Weights of a small transformer language model: 31M parameters, short convolutions.
Each number is 500 + 50 x the weight over its row's rms, rounded and kept within 0 to 999. Layers, rows and columns count from 0. Numbers have three digits each. The size before them is the row's rms in percent of the matrix's.

# layer 6 MLP up, 2048x256, rms 0.0776, rows 1662-1711, columns 128-191
122:454528503536470490499445508492450412520576516537524410606542479545439587440489491433499461459448501444570511474571608429593419474499488518521517417409359475407582527510492512483512475474572578
115:575606499533449388364517569525455593552550551391520489509476642428450586519451539534510555519464469416664436499475496505488490461525340486438556483512433559411506403512427558480485525462486485
123:488509447553530390482531461501439475550489574497463569504407525509445492457534603588503501488523388576575530497466587343531506512484457465499465533472384475376588459508458534502579509521612516
129:502433488445465453578486479490512502479499491459518516466477557593515510576509596484619476558550513483468410488488508461454479471442414435528481501494409493526515506496438468452450468504504505
117:438490514590518427418481412544505498592498498559460533504481542410437479376476509494509434488472524537598431573498585505470467479524528449522511405466472621486506543454496493474524640483548514
112:493479522566540436503491497485440473567502462451490475505383512403375499523487457558502504413493498473525437529411590452490506466529490469456534535479501561484476512527476540444508522415515455
108:423504481526461516424468575513506507537525441478484527586475550564477475429486597434506507528517412543506538442488477494415463518518607592482475506471533460490470520515522556511482512434521509
100:473481473549561485496463466519504622610547400514593421476434557490458477449455502592542476554421481570469557426444522547503520482485446528514573423466469519403490481495482496479484542456535512
102:530478414553526551512477564534569455451441502553424599537523539443485501475494509484433518518443423551500563489537499433520421440414463478470504433439410453439537531528463562369446534445521600
128:437597422554425518440553404510473542560419494405519537438473599496415434459438422530482523507508542472495529493457500409538469474427435541517465505476387503373444521466593503481558429580446395
113:380530479552498491519490474449469489583585552508581552480471526539548541537569455488520483495409488422524571482475468358460592541356459478535466482506500539515508425481457509411554458465438480
092:465482494592544485535385455518455552585557520420482509475459503508378481510553428585498421426490492536496536528495487467509549495433528508468463426507405432509508567443441578534541637508513510
096:527491394581451488430533514523462580567580521504571571486535460477418508498501547520505488481449515382514543525371491472459451421466583460469526490535540506467470504515596528493539526483465472
097:468466438467534484438537477558396510533475530536522514457545464418590602426385473475594432537495575418475442461498497457504410508479466408549425576490520542491574484527591550525523574519503429
097:504461431553433425503506531436478466540563516456506445437472555441537516536529472491492437470500453518628426557480534571474514498449463589474514495461459444472514523606519537474517567517579525
083:515509510496461510468530477470498591514552502453525448555486523524379627529507605545521476486476453488541461460415537466522488396510416470522569496389473553416567490470423534490529523403451532
068:412560490535504399497505436555443552521515458480527414543468559463421607483499506495563504489445516496531473428487527438513578445410420452558552478510492559464637493599466534461503498461466505
108:498523435577570480488502332469552574516589506525475500478454449475522529457431527482566413449467457437562504478484411430484534456333463452487493472488484478526571453482488544543542422470506469
102:475550461601492501522497515500504481484527418451515429499552499392441503497567507504487432491520435461484539502428576419562555475504435507511519563482381529441574432528535465513374534425525571
097:543549422523533369509437476544480542571457448464514529469566498484484492487553469446581493549505535429610440386425520440560518438478530513505603467523452505464578465542382449505511462485528525
109:462576493588511550554436524543463440471444513513450392558499468502487580369521391487437470399458514395557528371550515535425464480471583507437537508530471611525477549477426525563509448483494480
106:492534539515548479473447452427538519474441400379481398476501437467457533456511548527510568526474460471529398529535490477463501459472550394500511552473503445404509452496430508506485469537538473
109:468478492477586408514504451466491494565522554491438531493515532470496590506558512546574463492514411565518486394476477380472483447422482528445554584464454479463518548502394578541427438483530553
056:465531440508479416457508409592493555564526463443539424524496501439459552452517522548582522533503523528515394473496500392501495493457451488515547448411452587457617471553510508468488534463480413
111:452631378457502411491489479396489553486492480469485507474514541447410463427546460444592517503526536494567500482419630436573460477445541481510541473471374512424485522540493586469486412497479499
103:507581395469498520452501475434437552506561373493503467518522482588411513391447441561500490542482508556503453468536643501472467518556515474525474496381476571506578439448537497482476604533417429
102:473580459526471534491528482557453560511425473455513403439531490504500529466475490506540428477476541510464508449526560513539453393493484450550511467470431506501585555537592493501518433457548372
107:516548469493548505499435545621526521497512443526481538597442487482401472447447513501548496461497508459560417519358499536554461446548506565416492551523436560362510478520537496488508519438606574
111:518520538498474491553553465489457501477448518482526508550549640497480540358513596467593470471500512550493413550537581532552512465447414457435523425471497450502581461485493531489453439525462453
103:392561441494478428479456484510489534472411449421502491587504540573575540563450569499540494510472528402556536464440544513382497524476524473482500624473523557438573541488480465474492478505546559
080:452612493481501480428413440506506502531454509509511443503464514455477588538425452463515423421448514477546417427503608448543500415464452445480491448479426593453586474487488541377556473446544474
093:489513485507505477514483506524442467566423415515515540603442582511477515548493595448581505515411478449505566540504485541597557503478609382509548501490447521524543515633435504482525488505492473
121:331506511488436518536530423497414529486459453491587554461468602536529509441528582518461446500513461474490448426448510472522565492500440388558620444413514449537561456551507492509494457453459558
115:488484393516615500467459384451560510494526527457467452586568594514472566368578581554627494419537440533469437444385469487498531383458502528480465554457514508402478406598391503469494499523487594
109:361520511508518505461502524436582514594507478506554526526568594557471583538553529477555471464323506484521452479490458466497539410452450512519520362458468496537461525494482458417522399507503416
107:478459441571545504530536408535455443579505461511537520564546503521393538494434541499580583486451531444589396546393484489585519436454445534567536396397544519504553482510545466603533483454553425
094:387533570522400471483428515448553539461480365448500520457491510498486467427505440466522494513538436548569585520467522487480564426446541450510558458363499461426421516465486493401496343511481513
105:442505420497509507540451446519582465544562522585476488443471574532468546524450554487465506554445408475579547437478450409492537528448531479520527411499504490439593417443484543492401502380490421
098:459463445509562452499491527535490624545554504456519540481514490456406506535500491580482492517473496500501531532503518470575513534505501529451506510488455540453593459525512546480468454411528443
056:477524494507509409437369423514500480524477439509518446517438493442481549461520493516598492377446477494499451475409538440502503431459480411504521443441450549452553499485440557469545457440512491
086:455434484497555510547390446512461543534515449512439457572472619546573487526465494471458389565458483571582491555501521484524551451502449499478567535500459450533450435518491567543511505484521488
089:429490557449507527419468450478489523496546328533446550428422535559526476509502520480529501510550531481484565497487485494474548527463508442498534521488392458505437564502527479487486517491488453
112:357613488501522357387468478462541568503552561476532449526477600496529504489418537509564432513521490580536497512383504538449543506512432470520459534454528569454461522497578471526401443476536513
107:469508513567505483406483457482416509498542472500488472483457600522459556511515531567542486431495512467516519436491669497580507497505440478558539468499479506469574497504432461467560517437611526
073:488512445486518464491463490487480529507478517460578489547466577476470518523464488513508443475489494467497490486546452387512554419421400417420462428530383487413523483528453506455527505552461431
095:435545538484466466469560445531515467476433444540453572545521446403545498452526507488607494480488545455472504482532534525467413472483431471400450392429526466525517513569522509412436550535506485
102:515451538472546478529519521553470445499473513417468520533426566553541473457409547484606486442495488529513507509467503532527477519488429497480552483520518529350495463507478437508602504457596438
097:457520527551516430511451467446448499533447485533452507471510639400588562468491457500580555435425514488556489537524539513521479470481525408542653420551472643375491520509442519495531522477542415
090:434514436542465460403453449504474556528487444523484471634506581522525532462428470548483469505443420424513530389466562448487589381503444445523478503343501568451497494463461542480482437498532428
118:460546573557429456559439420593490509522505521502500489530555487534482485535453516433564515430548439398521534515537538419557447452534403476509520480461506524435525549566571554449578481560509546
# layer 6 MLP down (transposed), 2048x256, rms 0.0716, rows 1662-1711, columns 128-191
123:526514433479518536542473461508464528526533584487463488417534403458510493517383404435429496514495572462467510444567472509525596449476483447497487476563416397488450399508527471471526493605511465
109:561465404517486511488545551527449466551412490552454510471443509484464511474564494505514453501429424471422507456514457569493562521655543555586509440431537512544537536535453505490500553424488494
112:504572496522450488565496637499475480515510395440424487490501483417473440512470496467471455469512532412530462493505536554526492511501550556425475565504398572489512553498524485559512456526490524
133:474527547469387480529513462481594458561450514465492507507519411523596539537472534437536484460575455503489509356455480487471477513425471569583528491589397547582548485392488493472523510394561527
100:416437564531429525537507471525459537541471511521493545454547491457585506545502442519465411467504542493481481588539488458470587447453502460572497487528463505470439590369529543540495432623484521
120:461523468418531497487559576526457519515485491490556406442524498560497337519521433444598392500495501485478584459531565517553444509558546367538533505531485447534510533439572493492521567469578446
107:483535509432495505423510484525484475361540442540424476543416544534480536412460519573534465502510435609546598423466474495439480598461501537475484537470533410490481485494443527532477423602526506
101:446483467550541449498498452528441444442553444513530494464578470492502416591512562494505556482481514460595469515484503599511501552460507501418461434442472465512527545521469487474515575497430520
110:527553477555518489450447469505450473459503519468524466521536473438521568505501489454509502512497461550541505550448454519502528587430458506515485521529486342499527488593465440558450474493534467
116:532449458503492479487529440577492472492469534568490502485557564527569475564450501458536495470502469565443412451443368398461494463532453545502553579472458452561548592521510525497458523474483498
112:538433590545504508500405460636527506426542475476409526498568521636452539504473547542540538501452448491529442508541417540570413415536548514446530505510546443503449458538428446464455574554469635
102:462499559476459529453552542548513547532444537577583498448472477490552492509499537474541394479477492536587529548503480541495568452416554513426542489596429569498556490515695452488444602503513553
099:579558431524527461469570469448515449483531673468514501473472516445530504509438501470490520500516473533580504437506491444575544432412556509495450473515525492436559490315434510512491477421484461
101:546502538521473553416453540462480418429530493469507547585536506505465503621462443481496455517500511455450514546508475502444522550460437601578378465493528433479564459487517426562504487517523551
101:492483531454480400415552544571442579552563568433528539458433543428571502564432520587570509489491471472521482516553566516587568476510498478461533499541454548543511423505548500512484535422476492
082:537468467490576479543529484434483505511484488451580485460429495556521545493543437459444456508544478468556519611526515500473448489540467472448509604516573546462477549541469440555427568514544514
057:452497538563544543553534454444573373539477607555490443549571440539473586487464583457451561523484483514519496561516495503448505381539562420478461524487556448579503506473439462392492518480487497
105:513620461500482511429446528456458484529493429416468620486485536475483618525542535521516516508555461383463486504514534503515542442463601500538510494485576532578569560522545601505494475511512499
104:507479619466328483489460556514536459493542501420461506463558459486550499584560451508539474462543473464488474487569456440377548572469440469501526536527488471465473448424575458482508458597603520
104:531508549513466440585493508544577414499434509503536561416428465581601430585465489465479472433526480458459548554464588455445538512482493483510515474579476432508500465512542475497512555584436447
113:475509439491525454468497387496562442490426523435472445519607495591455556496460508565488445422497519505453461516478454562451469596582471504422454547452514512588482519527479531623519526522520520
109:454447519474580504504543433538468479461430547513608519578594530557557420456544482457498524535426562524492494506460457475520494471493493523503532409445575484564499400507390575517533546456465509
111:515553478550461469453538597519564532569509565438503516542471552524567518557564548442485549482450465525474576509412525523437477491465456522463531498497419410586461508509506515465543387438545526
054:515501457525508511405464491464493556478562498489451429565508600523495491470504522588468462425537499485506491385510497466479477590528453518548542462497494546468484581547433517442497581459461412
116:486553567398485491401539482482516549492465534603528488516417433556512507515426420516506578560570518533394451546504544530472428408523546488438465550412520525445425467527507548474557575549488474
104:552513438465489528488557540567477605492448431458427534529616506557500514482498500510527545515492554548457528573474472550509465577587462533440538488478509482479452538466481521488443546453474475
106:540419462435583524495441463505452532495452545451481448499513529491403482524445451473536533508473491474476450550487480512477505517504531504434530555527529473500605568437590571562436555436466553
113:514357430483484537464580551503544495534505536462482541563488544569453491480517424481496479521492463445553550496492516502539567409507501436541463580527448523477547445478651459506510348438535491
112:534583413485570522539582489534472477381505477564522557544550568470427578460568541485517423503504563491471477449448483428507402518412517447448468476445519450481478524436463463558502491497534480
106:443496511516489457530493492529491482467507448364515415459496581457533407518561457478537485520497557467538557472510611563566489543459503490429459584506475570471484523544579515501462649529393484
072:462495472496445543605449452499490411410444452461478449541499582356431413537500552552508560558580529516497543557525574515494525457541616428499455514480540496545498478523494476619542514469552556
098:615497434550534440350479403474616641444493550543412500509632556555485501435554480550459500473536429581560525460443577560533460551517482509385419514408572493537433450381529503508558570531502500
117:579550499496565579544410521428467544485445477515532513510506432469464494514396531469406442470469498530448431469503478491572505531563522545528489514368503470415608456520549480566492498466453491
114:498531424530569552489554515452451559470456518497476471458530480551517558466537442519548574479477500509488564533489481547506451467503421449399541544543495481519431497434446485463463530501440518
110:538417512401478477583456536517473511534461547472435467485545546492435471440475479431559634527506557572511422519527434546484359559473454435502420529444508544390473482501477490520497497542512545
113:434439455498430525475533474527484509537488477481457543475550508591503430480453501551514550581487563483572439539556558544467538474516517536542504448503452508526483547406547405477471440465465570
098:482461518522546469583499514518506579527498515534519513468545474462596543582474422425447515483496385607443419421447456565531469457435469477491484465516468468538449413401525489485465437493570485
102:527517473486539439393497503479522453523433511522531502519507466451564518527549494537464412443440580505486496479507454498485451545565600430536481520543486563554419577512492482508527479479495434
102:531437424490438480455515489521450504501524453424451451484530511495517378391423510542549495514603563438510566500433509601477483549508538488519410597532488415454426392450440518577460553509505631
044:565587485488470497552533585415498470442459581401507502500534572558625541560498392518569548531528489536466447581580498519453457560434480466548510528511465427424459558524433502525506529575581500
093:517515411517510456517537467445471492570472520469520487442557459536481514518553490554550499400474533539481422505467482507449451495463639536427565503472500520484452510419508603483427494382560405
086:506503462502443499547484428505470536605519534533536451485461475456476531547513436470434418436519513496479434463516491573523525504430386452479501570544456479544454578582628497474576491517484463
113:474452569522493497536525555457479458495392501477568469507524586438651441501459559485452505458572466526470534602502457616518521631506480574567524502458549494500455565464496516443421529536440407
108:538524359449444499444489561471511526491383478431446486490535491439366457493451491451515510439530615518503477509495519600534439501521498450441516531503566533540568561523470459575501446411468493
065:454559496478458529531509411488469460462383447476533475536546568451452450390422547473478486520446549449529515458457531487508596526397524417528502382484530531473531442525501440461513493475504474
103:484527498452449551539554432526539524449432482562522543489464586477462514462461499396540464541514465474498486563501378442449616499477510450516539413620481500507542497559509512560483426472506631
101:534458533469530485521570539565496507399619445524470447411529507554529426482507567470534562506496446520502415429542532539517502481547417490470522510534441517484503507540518484506510470491467457
102:440482487510540549567546509519553562530448527430539495511518450515407452551513524455428450497437421540512538454489448506499566481517396540577464562483465437468594579499493439419518395390453523
080:407545539458519519493386478595534483466324465565436514491502467495445519521509509547521493542519442577514499546473467489503507517527487461495431463455406506453518604509502467500511457565520538
117:514448455506508475439435496476544441516512530452459406512515463463503499551606430454446527439544620415580489478460499487467480561485552530579509515486473522495449543463501513494544488509479441